Part of a small language model's weights.
Architecture: no biases in attention or MLP, attention and MLP in parallel.
Each number is 500 + 40 x the weight over its row's rms, rounded and kept within 0 to 999. Layers, rows and columns count from 0. Numbers have three digits each. The size before them is the row's rms in percent of the matrix's.

# layer 3 MLP up, 1344x448, rms 0.102, rows 188-312, columns 336-447
106:548580453470503542457472487456557588428508523550484495455500547572526509551544506530472522506524494508486559452453564482533537483491489422437498482504480501451522513513511508543452502387538461469537478569564452383448485469465498523441570503501506478478472505463479513517500448528463450516470480452536453492466564512499451550485447554516
102:501507474522546508465439539516412566463431530479494534583446496469529404435540518517518504492525567438459492490498413510473494519537467493497505562565494512433550498484464475533569503470533493504423494444495447481527482416503515441474474551556430482525556523506510480513570477439506508570527506517504580482480507526466547513512497438508
095:478507470517504460534577505449511541467491545558489529597453450507485484527595568530453540502480500437603511509385454519476446538537535497529457481497581534477539511508516502514534521494517485530490422470537461496484442483477518488564546378489519502509487512540552541528553562459491478455470501489516498507464532543518561456509529485511
092:556535550504438466580509494484509580438526534509542524578505479490445526486513488521473447544526435501479451441517549502544483527550482546486530555480538453479500514401517558520500463420546441566489461509500552498478530505475500487504463474495514482445481480469526440506472508461518521454502543469451486491499557515544452522499488427427
103:453570478445460596609544464494464493484413487479472502439446438528453465469539578533469495528506437503462530505410467542437516524444426510521460554510560474446542462513491515437443479474521593521489517476476493512484495562547437509494493462529523476437432485511546521518465489502500562473465478608518564480552535509489542517496486474495
099:553588538503427506515526398462595547431476453480552536484585564552503478507499561529564494518475533453430433459520432547480536509466563452500437452453521464449531583524495486526487523503500490538491510456513496503457431535504542535539504537525526519508528493463486604514480464438542533477490447476457412541455501475471437481571559540493
092:410505489553461462477515497447544524492461502498522465533480513493481465493506528528511443557605444502465475441516463590461473559440461528516487490490499529497589538509506540483416492603543406538538458522527458509525546398493485501471498480505479461516555529509541483514539490492511454447526512545566486483527502372496538504482493426572
101:552477525452515483508488473454499556541485517550497505530508484419455493490553480481528543481509500475517538533513525526473501518486460452475568544441526476533506461532504581517463542542432474494454496516498483497523458549497486540489423508493550476513526485485522475416492515471507511462468540487536482493512463540483495492484578515472
097:541497502489544541494551612522438474534555471462466433519464470559585494551546498478481531437512529554450513523429491486565475542469485492516434485540526513529524483485558462482519500442470486497549511502562550521500442458524484510533474431452497480497504507488410448450546514485474467528452499441444445437484498499585445558530445501507
095:457542510425582481534443499481535543540473446551501492543504519556413498497601412522420516480421573527452521572569510541539414503475478486482481473465495445461560430493470528441468473518489540504519468502485421521546467554493534463452592536546578526446488489510431538472530470546498436529449462484472549568545485492515462529457488525491
104:539461482515513500539495484489484422440529476484554487478505469515536443482523453453540488476478467531452588459478554512477480526510391485541548508496521488466497468497486473503488474444481541542465566427496471508477505551514493501510508495486500555547479456581432419577556519490527464470496474478490549386510451487500466487452513506492
092:441495570501540485514481526492562520496423451485534485479502445486522397470491530509519440476474456547498451487519490506461523625530511519532469502509496478518592559457439385439425540537502545433495467404501446523542427486527488456476499474489433504497481405531480480449498467532492458492503536462458537499518507513540541499484507520512
105:521510458435451454546465506513429540479441507466498473499503509496542502589437515459542525516431486545489468464545564476547474495489527483584556557518472487459470484485563462482585465511496456520528586481531493437496574491478547479525518513410491528514421432432547490480494399472592503533492470494532481452471516493493489485570498451498
102:529509461476526519458486544474444504454494541486464523529487483434411508523505500506533497466471515555528545528498447455547424563513522502497471494447563463526514466492527453509469488537532398556455384538554429457545468542461474513494565417512431484462508441471492556567460478482514470567448462457502520498564503466436469561460576556507
097:495461529446481532518485495456561488503466452536455510500584523476504508522461479480493521475457568465573478545415493529530528520548517485475521499547489433528517502508506370538452544531470493483480547436515491573521438546469495452474517515475522511471466484465546592473524523483530472459507528502426379534485501505559446440501428547454
102:453538513458491479537530559452504493535555386397471506547429573503491442481497527499478547503513580512465583522481427542503507559483500499467522532500547516488520490521517480527436468477506448478532447507474526430463503474504495510556454451554501458510527503585448514551513521444450516469531421495494472535512475441516525517508539544498
103:473513441517430511514504577492480493488516517481558626520523515491567450528500430522465557503508504552523468535529519486539557552492491459435491483558556516452590478534495495472486509516492521548527441501490532525450509515522468493510593447533487441441522431570494581479504553507493454465533591532489434496499522554539498487512481455457
103:504496505443494530485524542514472411538546501554474546539458492507508571509495494453570459577389502579529424527462461527550520497525522443511557485460548491471446487471520500521475402483505463503509461518505506456479543475557479526475563551560484453490461475491567489464491507419497482510495541531517496535492495446536450469528449472508
097:554576447479552528492535502523506480439512510498478529523522573446510510442542504534438534480473522532474543532549421505512536493462503440496527483533544504516444583459507487521571530508433534439524459513483450580498455521482487519457536580522477490462525525493460566502510493552484513546543418522480436469513436509498502528536474570543
095:547538417420501526435434494472550457487500446417478523520579492514431537507503474460523489502535486554523470511508600526488497485519463523501564482469463483498458502501485548525548454564510499465496540506522501553525535503470467579542559486495358503416481519517472557563465485531461487420562464532495551514499443458568462577496557516466
105:553586552430486483493484568497548525506547517465498531551518464413576540545497523509436545470497483464535543466465478496521516508546560509505510496490521550556462469572477474548506456461486466522418489454536497508523499468509569452486474601508517539502496558510479518467510487497543537498462470451451385486473522464482485503498381419468
109:470524564506468557463576448488552600471513434511440477514495486495517464586481499536490570464471436493511509456407505522519459524570557463506514499510519487522476509489481515504487425448473549477555443553488487506511461487507483487535493488498495490450480517497491481538488474441465489547542530509490432456474460501434531492455576492492
109:485455504505459581522513504456483508413538586590453519607526465406469504517578547535454503524536458536522469494535562536503476510547435491414532582552519535552448512498458477439494463433468536473506494494513500501535423490509483553567554500436517504475409550469441485525475560527491540490581539492541485510548427467515524541456463498516
094:473499460534506541547540531473534481530554497450553462563494437465518470499545516540477415435522507577495520493463578489504500424458484518517506467469499538484478459431429518523498490493416478510501534520543449498521491537470516448525434486456504581496404515473508452525421449464473534440549518543536478497513551460533517541479524511484
098:461542439453489529463480476462481441483545482501491480507472520519444510474508434495463567477483482497496534556434601599518497480430526523434532490497468454498511491526512478495452502502482519497504463493473515506445471444489506599484528512528500483436466489477599475475538531507427507497543479543456525459537555589503533400449563567427
105:450500573518530549511535510534497511485504484491499514478518478438518506501495504506493501554475461565531545414527536492498465581483513525565507559471483550464522428512484463509491533481442530490514460506509473558458492511493490410516515546539508460416601497532494570463477458482487496525519505457518522528521437457539491431486410561551
099:579490480518461500489446494512536484467563525484477493473510550512430509548477508517588483484489537481515479498549519491463524436461469531494525496462451448577465553534489491474501564515543520491458484529482472473487508468441488515412481473433482580477540461454396442477470461519437512441503493483469552510500558453511499493491488497475
106:514425439447521474457492506490510511502523562487549511493499489486556534504518440471431456492485511482476471460562541473511517530485534533538533540522439489533460577503564531489499572495508533492545474561561495554494562500410466559429519522528541472438454495493506489592456524490546487509552529550472482455493468547523446550547514475429
101:485507491426425493550419466558545515518515561511447549467533525486519472550517455573487458497462457543469462476449449535509472562560539501525503510506462522482508519504655487513549524476517500531521447529503408554495518496491498441499461578441513439501518465514471450557545474502473477500498486552464444390453515539601544510560451467469
094:469504482507506553585506469514530500494583502512541462503546498462492544571499477507472487538485572433474455508567498542484438396655497513510444508489529553449482482503498548417574396484509528452445506472410451513445472470468477428507515449520527447444466491490520500484499486486468500487526524499472515518493515516550527511480511444470
092:484568486528560519540527557424483494436476594452447534521460538508453472505550474435473524444497517502561588420494475512457522502591468517487482506433523484521488525530514512524468430418513543549482434469460534527421458524452483489515555489522500552494498547579497516503558536581485463501497550440499555498523483509525533454516467475496
115:566509504499513476454487447465564505506425425439448465473519534494434466572426463570515425511446457449504522553447510555476479487454514535469512464492469414568452605411519495511506465508529486551524551506523527488494494536498434465479492602496508425469483523498499446486479540501484469513465506529575497515491421527505493429521521540455
099:476505514460488502488412480516464574501485425449491521411475475500492558508522509408452453454527516456497479494511544453466462521567555469483494431541486547522521522508532488506535472566445511510591499418572481454517514484500514434531486464540554510510528518472489470439483547475513475442560568533480503447518525480548484559535510504467
107:498490555550507474491528488481534454542536482534437502532553470436508434455449500531570459455460409422460487498497484494450474519489491572508515491490502488517541566493561441509464579562495522513498430506462492523488483453458540509474471473592542481491578476567472377445550465559489498539526542514478480567523468479503485520528469541440
094:464426469543532573485514598439502485494513441482489559517468485513430437455527520516481560472457562535479516506455497497488551505486454536452473477427453451412557499463536492491538542572459504615521463636501541442506552438484536535456522523512484526527501514415526455473487549550559501505477475599471489510483544437483481530576477484486
097:585518532458531450490468485473462535568531519554542448562496462492513477553470441462549477417506498591508444541459527549513484582536516486396536504529515444541576552499512579483496516540404457502560470519459478403487510495576494507466396509459472464477546463479577532491509501489472489540505523541538522409496482497587488537494505576542
102:499488509540457552519457541453515520521477504486546501482477515492543498523469596529444500568466472528490527525472468504568515506449516472484592497469442509518481506513453451481478465578434487463476402465458501463493492568508531433527515443452487512524555446497516463553443483534457505544504458534512529484498471446464483437532460510404
086:414473543536561490497415557559516493515505519510441504465540497471596503516508559530494507537529510562514497529433492489441505515485419547580469514452530515490549520457485450516472535527462515539479469534526502532498470543545517465515433530541515547514509480467493554605487455493486489452468464532457513463429536506494524489435545443550
097:519500508436550518493575686465600516503498442572462492529450418568414491446499483511435548528493472466499497504512578456494537488524402552471452472435527488515434475522491508519528551482481539514540486538490517586477547506459477511486461496581460500455490512534456431503530557529516512450413432540453457536532492526476511512456530465490
090:440533544507541493501474541432479558490550531487443521490525436542486526545473460568476469453511478490536490495531449510494539504447516490565449506503551428529503535528481453422542551479483517452491502542485545490571543453550496513517452578494557560502502488493523474490494471476520484515454494486428462431521427563498489477540540473480
094:483516477494497525577454537491454514500543415514557532438533528546476574462506551561559525535510512503480450529499451437523467451469505506488517436482494490579569524475529483484535455492459451474497482573525513529487562478537563480479500485527476537478515500492487518514462545443503493503476488488489551489484570505633551550423542479438
093:469474495529453509486480546529511509454500438511504500514554444476486533531504483520485426513519493541403475499495474568517488499419429536467455478504502504549530600541495433405491538495486568468446450492512459533531487427553509489462505427537470481480493492478577522479501506538570480563528467495489561456515553598581429488485527506522
111:466482484464468522566431526467496581518483437551491522516451541489497540467445495466451447538504473531435453510582489434470502545531508534469440414521518509441522514457531530456461467493560497460487529573453548447470462490557463486568390523474482536531525527499471477554454492432444503499563479509508466505457414473491452655503395494478
099:465498479450417440502487480460519490511561499575460492391582476569508474491540488566509579526518435456512473528516512497492540498450526546454543521460480525504405528535523429491443418513533598562527381529508498501473548505473557516515489488508431460515438517497546496500530590452426519519529483509496547415547465533536480523531485513511
109:528471509458484601521520528521509466470512538471562452510524453464468405459460486458563462538544536515436449493528459424483494564473560541446459473535482432494482512471446518489527560425450549459427485510548544531485512444469472478533487518522491491534541441419529498581498513472493582520487513483442536494555552499543494473462503477479
099:536431441441561481432521486530453514500532493479523553476471461495523447521419530468503563505539466479467523462530586491568480522577474437465474475553502499561436517475503471465510534495453491460464545429521499522430517512484497457431448535530574515469504486574475416563510513523493544514516484498508474492541443529527503534502589555456
104:425420460517535473493518529478487497481495475461521447528587443473481471497537507546525521473498527522467454502458557447489449484475444623481466481521527425520514569439464455560474526549493444489443458504468483496447504460454564445483526463509475577486508515501486553424457511506499485527521505470498488553523424532490454491513487501505
101:540503571503488451491534483472487475509485591534465513503405487571517478496476548516542509502520500528512466501571467460530513536398480541503520484461548558570484430489479460530500475592508524481548484416507528415568444504485486479509466457511459520466534489558466469485517493507529596566443456531541463478515523481567524530525509539479
095:498449477512447480544527525459534443499552578523478496542522479481534480594476549469451508529531467519545527472563476566473558478462491521513590533490475477566465493466570574487498408497484525455552542466511580534457572525546533495457470532515500498574525463533487556494496507466467505494522455538486439545515491488483480470535432495510
102:521537459511467558507583449574466524486537517547508537517500458574519592512483455506502510488532553530549432524572579456477477387514548504564430479468542507522510445459501477433560497515452538565522493479535533435490563475521476529502455543497497427486442493460600460487547507528500459468483496512479529453471503473506533529472596469469
101:502472494508464557524535395522526509502432513551505512479451481528471429508469532502427459554475513496477514477559484520499437546519442504453548471532484505545487494494487453528491490584539503550523499569527449493531456514486542468452441519456535514584532515435510476444533504477461485517525427488552513442411457508582456493434465509505
092:487467494456494524484486421538446452504466428482548482530547541466553530512518526543494473491446418485475455491518512515586519581493479532464468483472520570456449457537452424477495507457450499538528544528498429526544484512475485519560517554476569490459488506508523525520562523456454476566468477543417536453581510550497494471539613516468
102:509515457522500488437533482541475486507435490449544505491471515455537544514410541502463500510494436520482449537519505461537470521434559527490585443488473456470538485464520512488533570521487496528450550489460553517421448513494430505478458521536525493499517518487567415486556495502535416502516515491493464493530461594453463481474489507466
101:499477506472526543520453442522503566564499544558469463533530508420524487462484457507576477528550502462488406462507515491491467501466545534556519464430484461484498547491524469492503408569540496501483576482490489541502474451501547442492448474465533452539556520432488499495482440463460459550437495463511496515470550570535562424531471460490
102:486509477522512480424489529489561477440505493541511490465509497552469474499473588546523504486495473556533514500517499539512559473579514541517446451555498582544482519539517482477496467454525467524592491492423460518468471591500507489451481443457464578476534500504500508491577504561532452476563424491543548530560519534524429519550557516502
100:478528472524467463511515495490458513505588511483529481468484499495531488476553584569520447533529511505481540523503517520442532570539469535529439510449557488505481472526482585539446463481493529542537454481536497488459532467520463504500607493503475515552547488456497477528489534451492503468472525460520527499495501486433483466511518476477
099:552545506527422470476474576526489521513459446409476481514485458493483532440472451471530479509494457466512605480484397498481452502527428473426473424503533510462497554490471443446451461471511526540510511551429503499479497481444525461512452609523507501548503499539538490503455514512511481496528511488480507452517526552491473505458465528497
094:480461491447537448508484487387478496429495522437399543473518529476555494504484494474539499499488519429476505583487551547480512501492531533581465501476493498506469430520516484468501471554512493512506485508487515485473542490481473477538547512461579528548449513461423476445482549492495536469534501541523475556423492528509416467468498482479
115:509547514560523463511543492514480529482572512538446455556493519508519422425517464496481468526508482456536586607505504491497528480432425432458535517400547532561556477511529444528442467527496474465490482543496498479519461496552447436478520568514477501540501530409509511591493479487544474510480498412494530465538499510494494506520552517495
107:487471463504584475503426439541471502522441439419505431504542491510484551421492415539452474539468460477501498531436456566514529511540498522467501461566520410511539491488523540526485505569476510489543500498493570454582521590455529466527552556543486436533409450541458466500502438488534473510442528571403410499491476395519481498473455591484
106:557459480546502538540424462487495509503489445449459508524512489509526521485511494439460530473464496495438545456417544441436544530498537399533478519500556472484552509478412538405464606506444526545514568482474460488422539488555463505480460549516489550503448497435460470496542528548492487396552512511494461527514497541512542587532452462502
093:512552472499550526526497542490528558451538460509488507558513533525538523571532513547542506490479553516489456530512468509550508436512453399564446480518520550514547443466562437561492549520569457538508553463496494493470557503444495531529437482442513490489501496487504542495483481525492502452542452529527508568454494473505492500526418518443
102:542446488509530513499487516462534497503450473517498437533555488458540458505574498534435470498571524510429488450529441521480482531513444514572516535527461476438488452509563461449520528499462478451477502435478532551505521510561544536518429472553543534465516477471574525561498532479479452534550385481564525475507498465489462450551531562429
099:507489489501457541510578531490486472521559406519549498515530525518560517559504469519502513502492469518458535484458530504475535448486502542536432481413484483478507508435462532513514510549470500462472481507485486476534518531487482481548503507451500474524490532498497525534496446517473552483518488494462485654478493555484513469429472486494
105:505504561536463532555483528492583549479494501448456571515515445478542438543494483542545497461445511516531453491501557522464508536541508548508481407443417499471545504543536467556481459475529435488574440477557534500493557527518548471469504527438539461486506563572513509428540470536562533474512538483499524469519437542457500446594506425439
101:459514503493505476524489503522515492479572526467440474462528510530478495503465492461553574477439483504505509501495511513542573405592506510523507507467542511520502452523475467504474454545488460518431509502431500500514497465537468518554521545448513559460490538494499504481512475509565506533533474508436479508561510547551482507488435486438
108:443502461457527510522465414447520494550511447544464459492535516469554522466529501504437481467466427510580512449554530484521503485503560486567517499553556522475482532399527507453457460546543464543538531531486482544532496482440509537506507507548557460515551540455456435520476483533485524521461452502455527572462465402530494470513536511518
104:616443475535539493461526408456544492474515492534500510503475539488523565433508538485533488497476548529479512488540556500512471469492534446460482486401498557496486489520525428373455487561485496533520503481462518529557480530465450539593512468507486525495485433461512482550465520514466480504469552458507497516470435505545441458572518487455
107:572534525479502480518414498513507525501533537528439490488564544473569453530533499570511560486510477518465563529498571462542470525495473501477520547473497481488504474469473542568558449512488465437509445481536432516464458511503528478511508553532442433453459551491534497482503482518489455496479555516561504544554529457544527499492533511473
102:471563537559515448471544501487579468475487491527480536543489448524475451472457481515476492468515487449536492474592488535486510554513508485539535463484525453430418455447549523544554473489512523522450527476454537459492521486461471473537451525503494517563496524560493529462462506427425442489479574493520486521522466522492470451514455439486
105:503508493562477492531524482477489502497590558441529443466430544519514462496539470542537497484455445455492547410448406518487483468551497504554452499534577531574384460507536502467473540478433495469487460493555493603463554438535526480467499441444523511530500527502494530509510499500465536543479504403514506567499468501488547507512595458508
095:553521484504531434496446479507419445494541509498543485519540515532450468486472489538490521453499578449501510513476502569490518497516497479480543441503527551437468505445476527487600491443576497526470468486526544548517412525526483518477458551522500537501468540530487492485515473461455524509557554565483476498466507603460502533437555473462
100:611505480524494465483494511493499462520556466576417472501469504444534600472546541492538551570503528542437438510485476427520511433501542455508519540508524508514568528554498538468475506558459499482518485506500526353543504507491476571494574489508542509474491455479599556498487505446454427459448503488477443485488533549504466523501516510493
099:574484482411465469484520552544558516548545488463492432514528541451472520523510505445449469412459515499494547578479543566498514484534455507481463582468503522466510428468491550485491507410476463487567466552394522417450543455456548460493466464447415570485485517447435478533508536594477557455465502569479559528452484477496529527508452478524
106:475514517466537554534480518481534523508494529444522462531476485431510519613499531479456466558496569496446565531523566520524558508467485513445521500484463536514485511391474461465426517466547499461487534526557483526484507529483519535520472438507465477516488447519538550588503536488508526497490474565529522512517523411547488412468525538536
103:445463489484404561538476489503485517429535476492518531446522466451419438454567480508512518514481514449493503541473517527523503527501534455488511537553516545524416530558544442552472483467523453483476561514501392521541559561429497417522485507432524533424509549471471415416486471520503512515468559482536524457507501505449531449455517587486
104:494532441526531466499550541520515570514482452498510494505514535514512508529494470499515517481515496472464496478528572454527486526492473497444470494527452465545479504467565525501526604548434456508491424500571540498491517508478486483585443504474488546459512508489552521476492505549462531507516452520518527511543487523555535445471526510465
107:547505466489476499437507443439526497464505463575506483452508505558437536469497507505516555501468450440544480515485517579557487511486421489507402475478491531531540424442408518524553547572572527505565529506484492483524461487466427456507540510566450450472549517523490485564525540530488494444599596521500511486524514506521551509453454500478
096:572481480545509430507522533506581427480486482449477526566525466579477481510511482585447506428553575529480576463564501551503497438527600476414464478481494513489510487435516484522485466477543539443507493448516525489488495501486635507513470474535448477478503461418425504515453456396506450517447503405452489506496420497489438502460555488543
101:506470438510516448425520479502501490566492505454466541508464498591590563477545512475439508534459540493553507483423432489551543452478520473495464426519550482453542556559508578447527445506531495527470469436445489461478480483421472552597567514506506430530476512482504498448486496478537461448491520465520521463544509488568457543484496510509
101:457497510535540454516519514502445495522459487465469512590545465455479501429527500465482512487492493543554482536563609375511443502457467517518491574530527518504414479506457478466542495472529513513498497484524462469538447452478476513536543478541501559452514479489493528483535531533509503526516518533509518478480416456518488523516466568529
100:471446499518521475525473486488462503529514552544461538523524477514524457505417513536502518490578470477476395418497509518506516457502423468490553429497531499468505469478514486506487497549452500524355524559413451518516478550529506473498496507560497407518529514462518460507517545435488585512458538497548503551510438559510575477507526450527
105:434476472542497448533527548465455512447490507467561440473483524587585507484499458523447555478549473523491483566527512460472453502567497414486504482412533543505434552474413464495531470472527526487556511477527421517495516528509498536507519560535473456438426457507487452458437534505496421406444459463424528457508439454428510514513504458495
101:520470514514552456544530492494508546427468482598492507628513551540463507491450506551449497448403515448506525534476454478456498452549479556476497584538472414463525430521461437520547491491462475576573466478512506535507494513492477473558531500491567497469556549502502490492481529523442511581517489495501494514434502472491499488469503573497
106:522466484528495523503505456532437488489574563551516488520467548436504508502530527483546498553558438520479491549467521548529468552469502458485542485439578521488478498550486481508462507539469452513458579577521459472513497494645540445497540477523557545487563476516548435487499518371504481573442508490513574618500512567521467528492488440509
097:524556461518454534510530489537467461464511555538522578507474524540542485468546497503528506444525472528528539498536454403536497484507461484482572569513574418542530507505489463424582528501470444536486524505487491524554549462534515530492550539537498434479498537507541473511507500460588567507524440507482481499502455534536498533511468518525
098:486553520528503529523500538449478545494526504481556424456508519481514546561530481552405530484436464498440516499523465530514463526526552485529455509505491465564567497524489458567466410555453451517535514524505506517456531621507514460483446505494453432552535511513583483468546537499565433534468556487426449470494456522494547534506498532488
096:497506442508489545542487491498508544462481457522483483514479556483521549474476486533517433531505562508470435518535516539470536561449532474436561563452500524484481466563458516516527496452498493543477534487497514477523484472478463440466554493492439572536494478537473513531553508446486603513420443449501492504444481494508436484467522457508
102:489402482400541529543430558518550532478550538534458635539503489501556478534529541483493478508511556517521430477504553514491585511499468533466479414479482533511534518493558530436567490552509473476473547568506564479519483473551544581474444499476551527439499517488477515448462525419505471485513432458480529489516516524497474526520486528495
110:566516495502472516505541518491517520478523524453458516509517476459505430514573475544497545499400526490481503510483526485464559531505534443597574524415430487531523528434508427427527494576515544473491519487527464541478481490504533500466458465573452438526562480516412516510507504504514471513437519499496480517509497513515480555507507499483
100:549405365521433415469516455465468521513483460555514567518454511521474490439542515529569507478508499497529527510527430533499566451426449460470466524439483547451532498481522490477535507522444524537504504430531511522380499497530433487479534473467508458518491455560437481501455482497563554488557491413485553466546523516513469502429476480461
105:461499530591517480454521508476485500618518496548443475436491514502462565550479522505509473502529515537529438480530537421487496544494481481477396465498540476519476464525450523510489587451471570497531449438584568520541466561502450575474496514504406547380496531498469438535479469461512496459470543416471529454483506493437561426506493485551
101:533553539500503466540465494450554486507498544473472463540522527525470528559452523474445490574497519471455512488484506526545606560524558446502541514543479556522507516551431552562529534526415553553432517508552453499474494440553551521443440663457451543477522492508555449523516477542500511565517525507529529455469538510518466496493509467503
103:541455488414498498512541455572492552518491572522474553483526488433463518524416477505499515511506484462488558500457498495459463477455443490516574476447517468521425480474532523535525461482483514482521532534566570514523446514479475538526465517587559480448447479504514510472433464493459487465456485412441488492510480508437514494480552529515
109:489498466478525510538496564512524549475491467508549486494453429532466525595487481477497453535442518484504499524475473527526462485484546524553500558499470477623524520514402546549522579521544505603535453487520579504469603497502502492480512451417486516528577503464485511462543505478456500503520535521482538460473448522422463506473521509467
098:510501430540497533564464569470503535450506519571491495468495535494458472455471538496464550444437520474531437542537507539455437497533517536574505499427458482506412490496497536479557498544516571470514514460536561500527455486521559494496500485472501563543544513508333560513517523595472517532436507507488522524468448479477527541440582553471
095:533511493538422524531533515441599523494559447473535526557517581489566533530574491475508449445516491484508526545468508497483436514541563507472560451461479446493485564467479618494478511433489461518524482475518467524470518465525502486519494433482467423552561501471451530530514512448477558375492402496529486440514461455409477486512496459465
098:527528512559485511515460466501494517473469521515492479538470490541502497496528529469516489569527519525564497458527505530519516535536496380480372467528569534557510474496518548513538472602571516447480463504576533478482432430465466565532472542545533554469474502525528502583516515444502510527551408445515595521446474491511552559490491493485
098:560463549459483496534431488505516481440499515479464539454430515490520496523520509467478507504565503434518487480458513565432453511449523504520435437493547506529522454449518492500545531445512519559478516609510516505468483418455446486528524465472470478506518486484458556496465473568512606432527550433536491525542508552494559524496511539539
094:449505558529491413582517460469529532484554491529475466451501458514553505390486518494481449541519456475534514490538479564482486540475495471493452536467519523565516508333482480516488476517413494514467489473489494466551597472542538502465513549520470465482536442583476534527541529461519480471511461499502411442448447498467460561504513508514
099:492503482477447472583450492506539520500543480447548503457445461539430545564523497541513487487530493533511580537559391504535510517528442531525477379478447532522505461524528506551566483531481581508483515531489433546493507564468527536530491518508489469479454505579485432452506478513459489497510456531496402524528428452526436509542491432545
101:510511425568535524536505527480508477459501508542525502480484484550437605516480466466508489538502507503436445475575461536504523513480495477495441448536564505550493483598522543506523480511426463517479591443518531497432508544486455507576465533542425536473528549554544555480528528552510497452477514559547486484543519545532464430485482495524
098:478509517486492478502522483520491510482581502553580529488451562465482467510533477471480480497464526470622534520525505574454529600557513482482455496481481508520422484545583438535471528478500489470473539487555558500519441476415519563519491498521503464473521521480491506490485483548491536522511515508407471610538524516515472512463512457501
095:546461483475445453564522495471423536605514538487504551523488446498456477435496531576512470525502401537490513480513481490512515454509456405464564471534495506547498395505465447525529512467494521417449520446495436494456543507536491530525394451480453495402538516431523501538550583478521532477512446514498481463539464524464523496517506492521
114:544519417469515521508480557465577423569472481500475501574437491529486557515489570557546505464498576476510522517517497509547460554507528447448464501445494524515436490494490489549517437502540531468427489515522451479472528459481555497541548462509560476543508504516532499537548548509460551504456464490540522412520472575484547430446556572483
103:549486549513490485507476516558472505510575513532498482462495527520514543497556575516491431542416480444504492557547516541391481562513577456543454498475578530533519505541581418538498531472567481434472420468548560514483502553490508514577458520464537465525502494522538545519466527507510478445500512481495527489395472513489514510549507534521
102:510508497547493454563498561490468562535556410473534436494466496474451493539515477527474498487452563445506494525510512494515546505493426483459524521520541436432513504486525486496548567537459498488513465429448526504488485509466493456561441529426488516541432509500550542469553488502500539545505536446509508526559481532486484518474522530514
101:534480450574486457501498476463597573435521494519474485537526498504512526474510490510511560449529446477534521495525484488501512453546507481493536475467541529502455487502531509516548518561620562482467480502570558543522460482514480565485557551453461491557555469481407472544491477517503579479478446548503539483513483443522516472554547459476
098:415419516524466520484532569515553570441498464455454535509556590497549537523495481561486566456492527501489561508405478452491493514508481537503471512473504518553498460417532548469485460589403530553537572546436477480456510545441576507435444471486478510544513500559527458522512424489471554446597516481503522490535500495592521474453492505539
104:430497555505503483568506557523535436490477415472478505489442478450482555504465460570549560478475480482452476546511499537499511538528451498576565473487472458531437510480513453507533502464486550529549482537482525471544550495479487539523560511519521589522574540500580454500509493497465527521485442529506485549522538473497454558400545520491
098:515498518462543506531510488490521536536479452471541472511471520449552558489523512479539457451429439497532511558555482490498502493484552484481515433501437469410494480486460510511475526516435535541464518529498551541517542542473484511429487549446588537513502515467507477507513571532454476464543495478448510501533473517464514430509549514487
112:515480567489512454504449484533479551505440505450448480487478534536477489555510434545563508536439521529540486502503479531512505438525515503516494456529521449479532481502486503450462492435447529471502535529517569598465513470410480612517555479570497468494427504484505380484386461532517477516516455485467549541451575502450506546522464497539
100:453446595461505464513488499521495419496520564504456554557456462425597520475443515520546480488470500458516544508433536468443486499534569536510497494501488507583502538491485488551466451457520480501520456496487516453543457528452542527414490509506520509532596465480530518579482524505461554568494527503519523478524511554506519490473474586528
100:547512514546520525530456499513500486544551446519434496611554473498491473485539529510415525497515443617449497529516519482473490497448480529480476553460578475530427490496489482472532502469514499489483510448490498456524509509514505479466566523508533443454500507500533553486532485472460552451501419476485556500503530538536514469540553504489
103:534451508468468492489508498492537588510480461537436495449540499548502525510429525484491507476404532524538588538472469497537563552528504495602509439568489473550421497514525490511446430515492476466507496556429533539489498561446496488531479497447437507491575468514523543503553487506511497488532531446491439504508454480474419516488558524454
100:513479494560435536558512514476528467490557509528481433463535522496497516482497523497542523535570481520508445515489516534523489469473512568501429494528520504576413458534544515509483485527494515547488524459461424532529479508463498502450543486463499566529452488572541460548545497444507529472481425468464526441502499501465477597543520527494
096:518500448479581510463481555521477510494509542500503533500569545430558461471550469538488505540512483415526484463561528496474519477476425526515437456502480482475474463491556465452530534493537442481521473483509498424477530487480385516475456539449442524456558427510532547511558552511543447422482535513506515573537468541451505526472517493524
103:442446488481387549532524505459490534442486487490530544496512459492404500492423486526492567566560496468527495503414452574483525456493479384517517474559522441449486544548460498528446575490450431545469532519594564518493519486428441469466502491491518482513471471478498444538502563506499520470473521502534548474585509494504571533481528496511
103:574488438540487520454403439509533486496476494518549506525571458469526550505542553398445507475546532417505519550550521462440493488437493487497549495445536497500513540504527595518481542523518490466547460497511530535454453490530513516551523490493547491460534532484521503502535457518550575427470457403507501521439485466475524498550508484468
104:529503477477544548487530544477479555502468478532528454498433513505501501442504457502498461528543444481450451477546490512561475467529521468451540520496559464463534519484497541504467475523481528531509456452469496560502517528499536464422490536496483467500494451498470496477545538507480589453494535544472469412485472450490501423485508558548
098:404513404391517539487479477522545423450495581538438484514496550543424527507479536498585481495559469462497471531434460491444462447547477478527496559397480507497432568548523519509557482525470498503524516470463457489496468516466448487475471462501512511584495477551561567488544585514508430440429493509480537459426530474574499469514525508476
098:515546454518491448492456499523475520440534424500420455462433441421524502512495567580460543445511507517464477447448542468558499501529478515529454530472591540485532419455496500499543469482464418477493571509465515537511506545502578574509481475515407445496537512438465553425529471489543572638558514496526526420472489511478476521544515534510
096:470449519522455465399468511534588451445408434489499482500598456450544528390517485532425539546411520451549499472588565467449502492534450522507530516508510517528513416575563530500468491470464475497507542551535469487507521476445408477546541520483492529526536549493450501480534523484493533461487582524524551467506532455433476543503504541510
094:519516489547474427466472507530520473514503502552543471478467478498501485437475500473483487513502506476514510561563497437450520500531499528476477447549486538561513546501529513534502507473540469519508502480480440516519461474484477527472484528488460480521534480489474444569511507452572555437490553504564508455553441474496570541480540486583
105:502482471602535477493501468447498444470508518539532406521402458463528512399521508514458508499480573577542481523465473538438460511457502500510518488421446503575480477540519479509505513507497432489532494508437514548548504585450609560475475481529487533490471550490488512510535517465482486515480559543463512464441473535462508411522483585591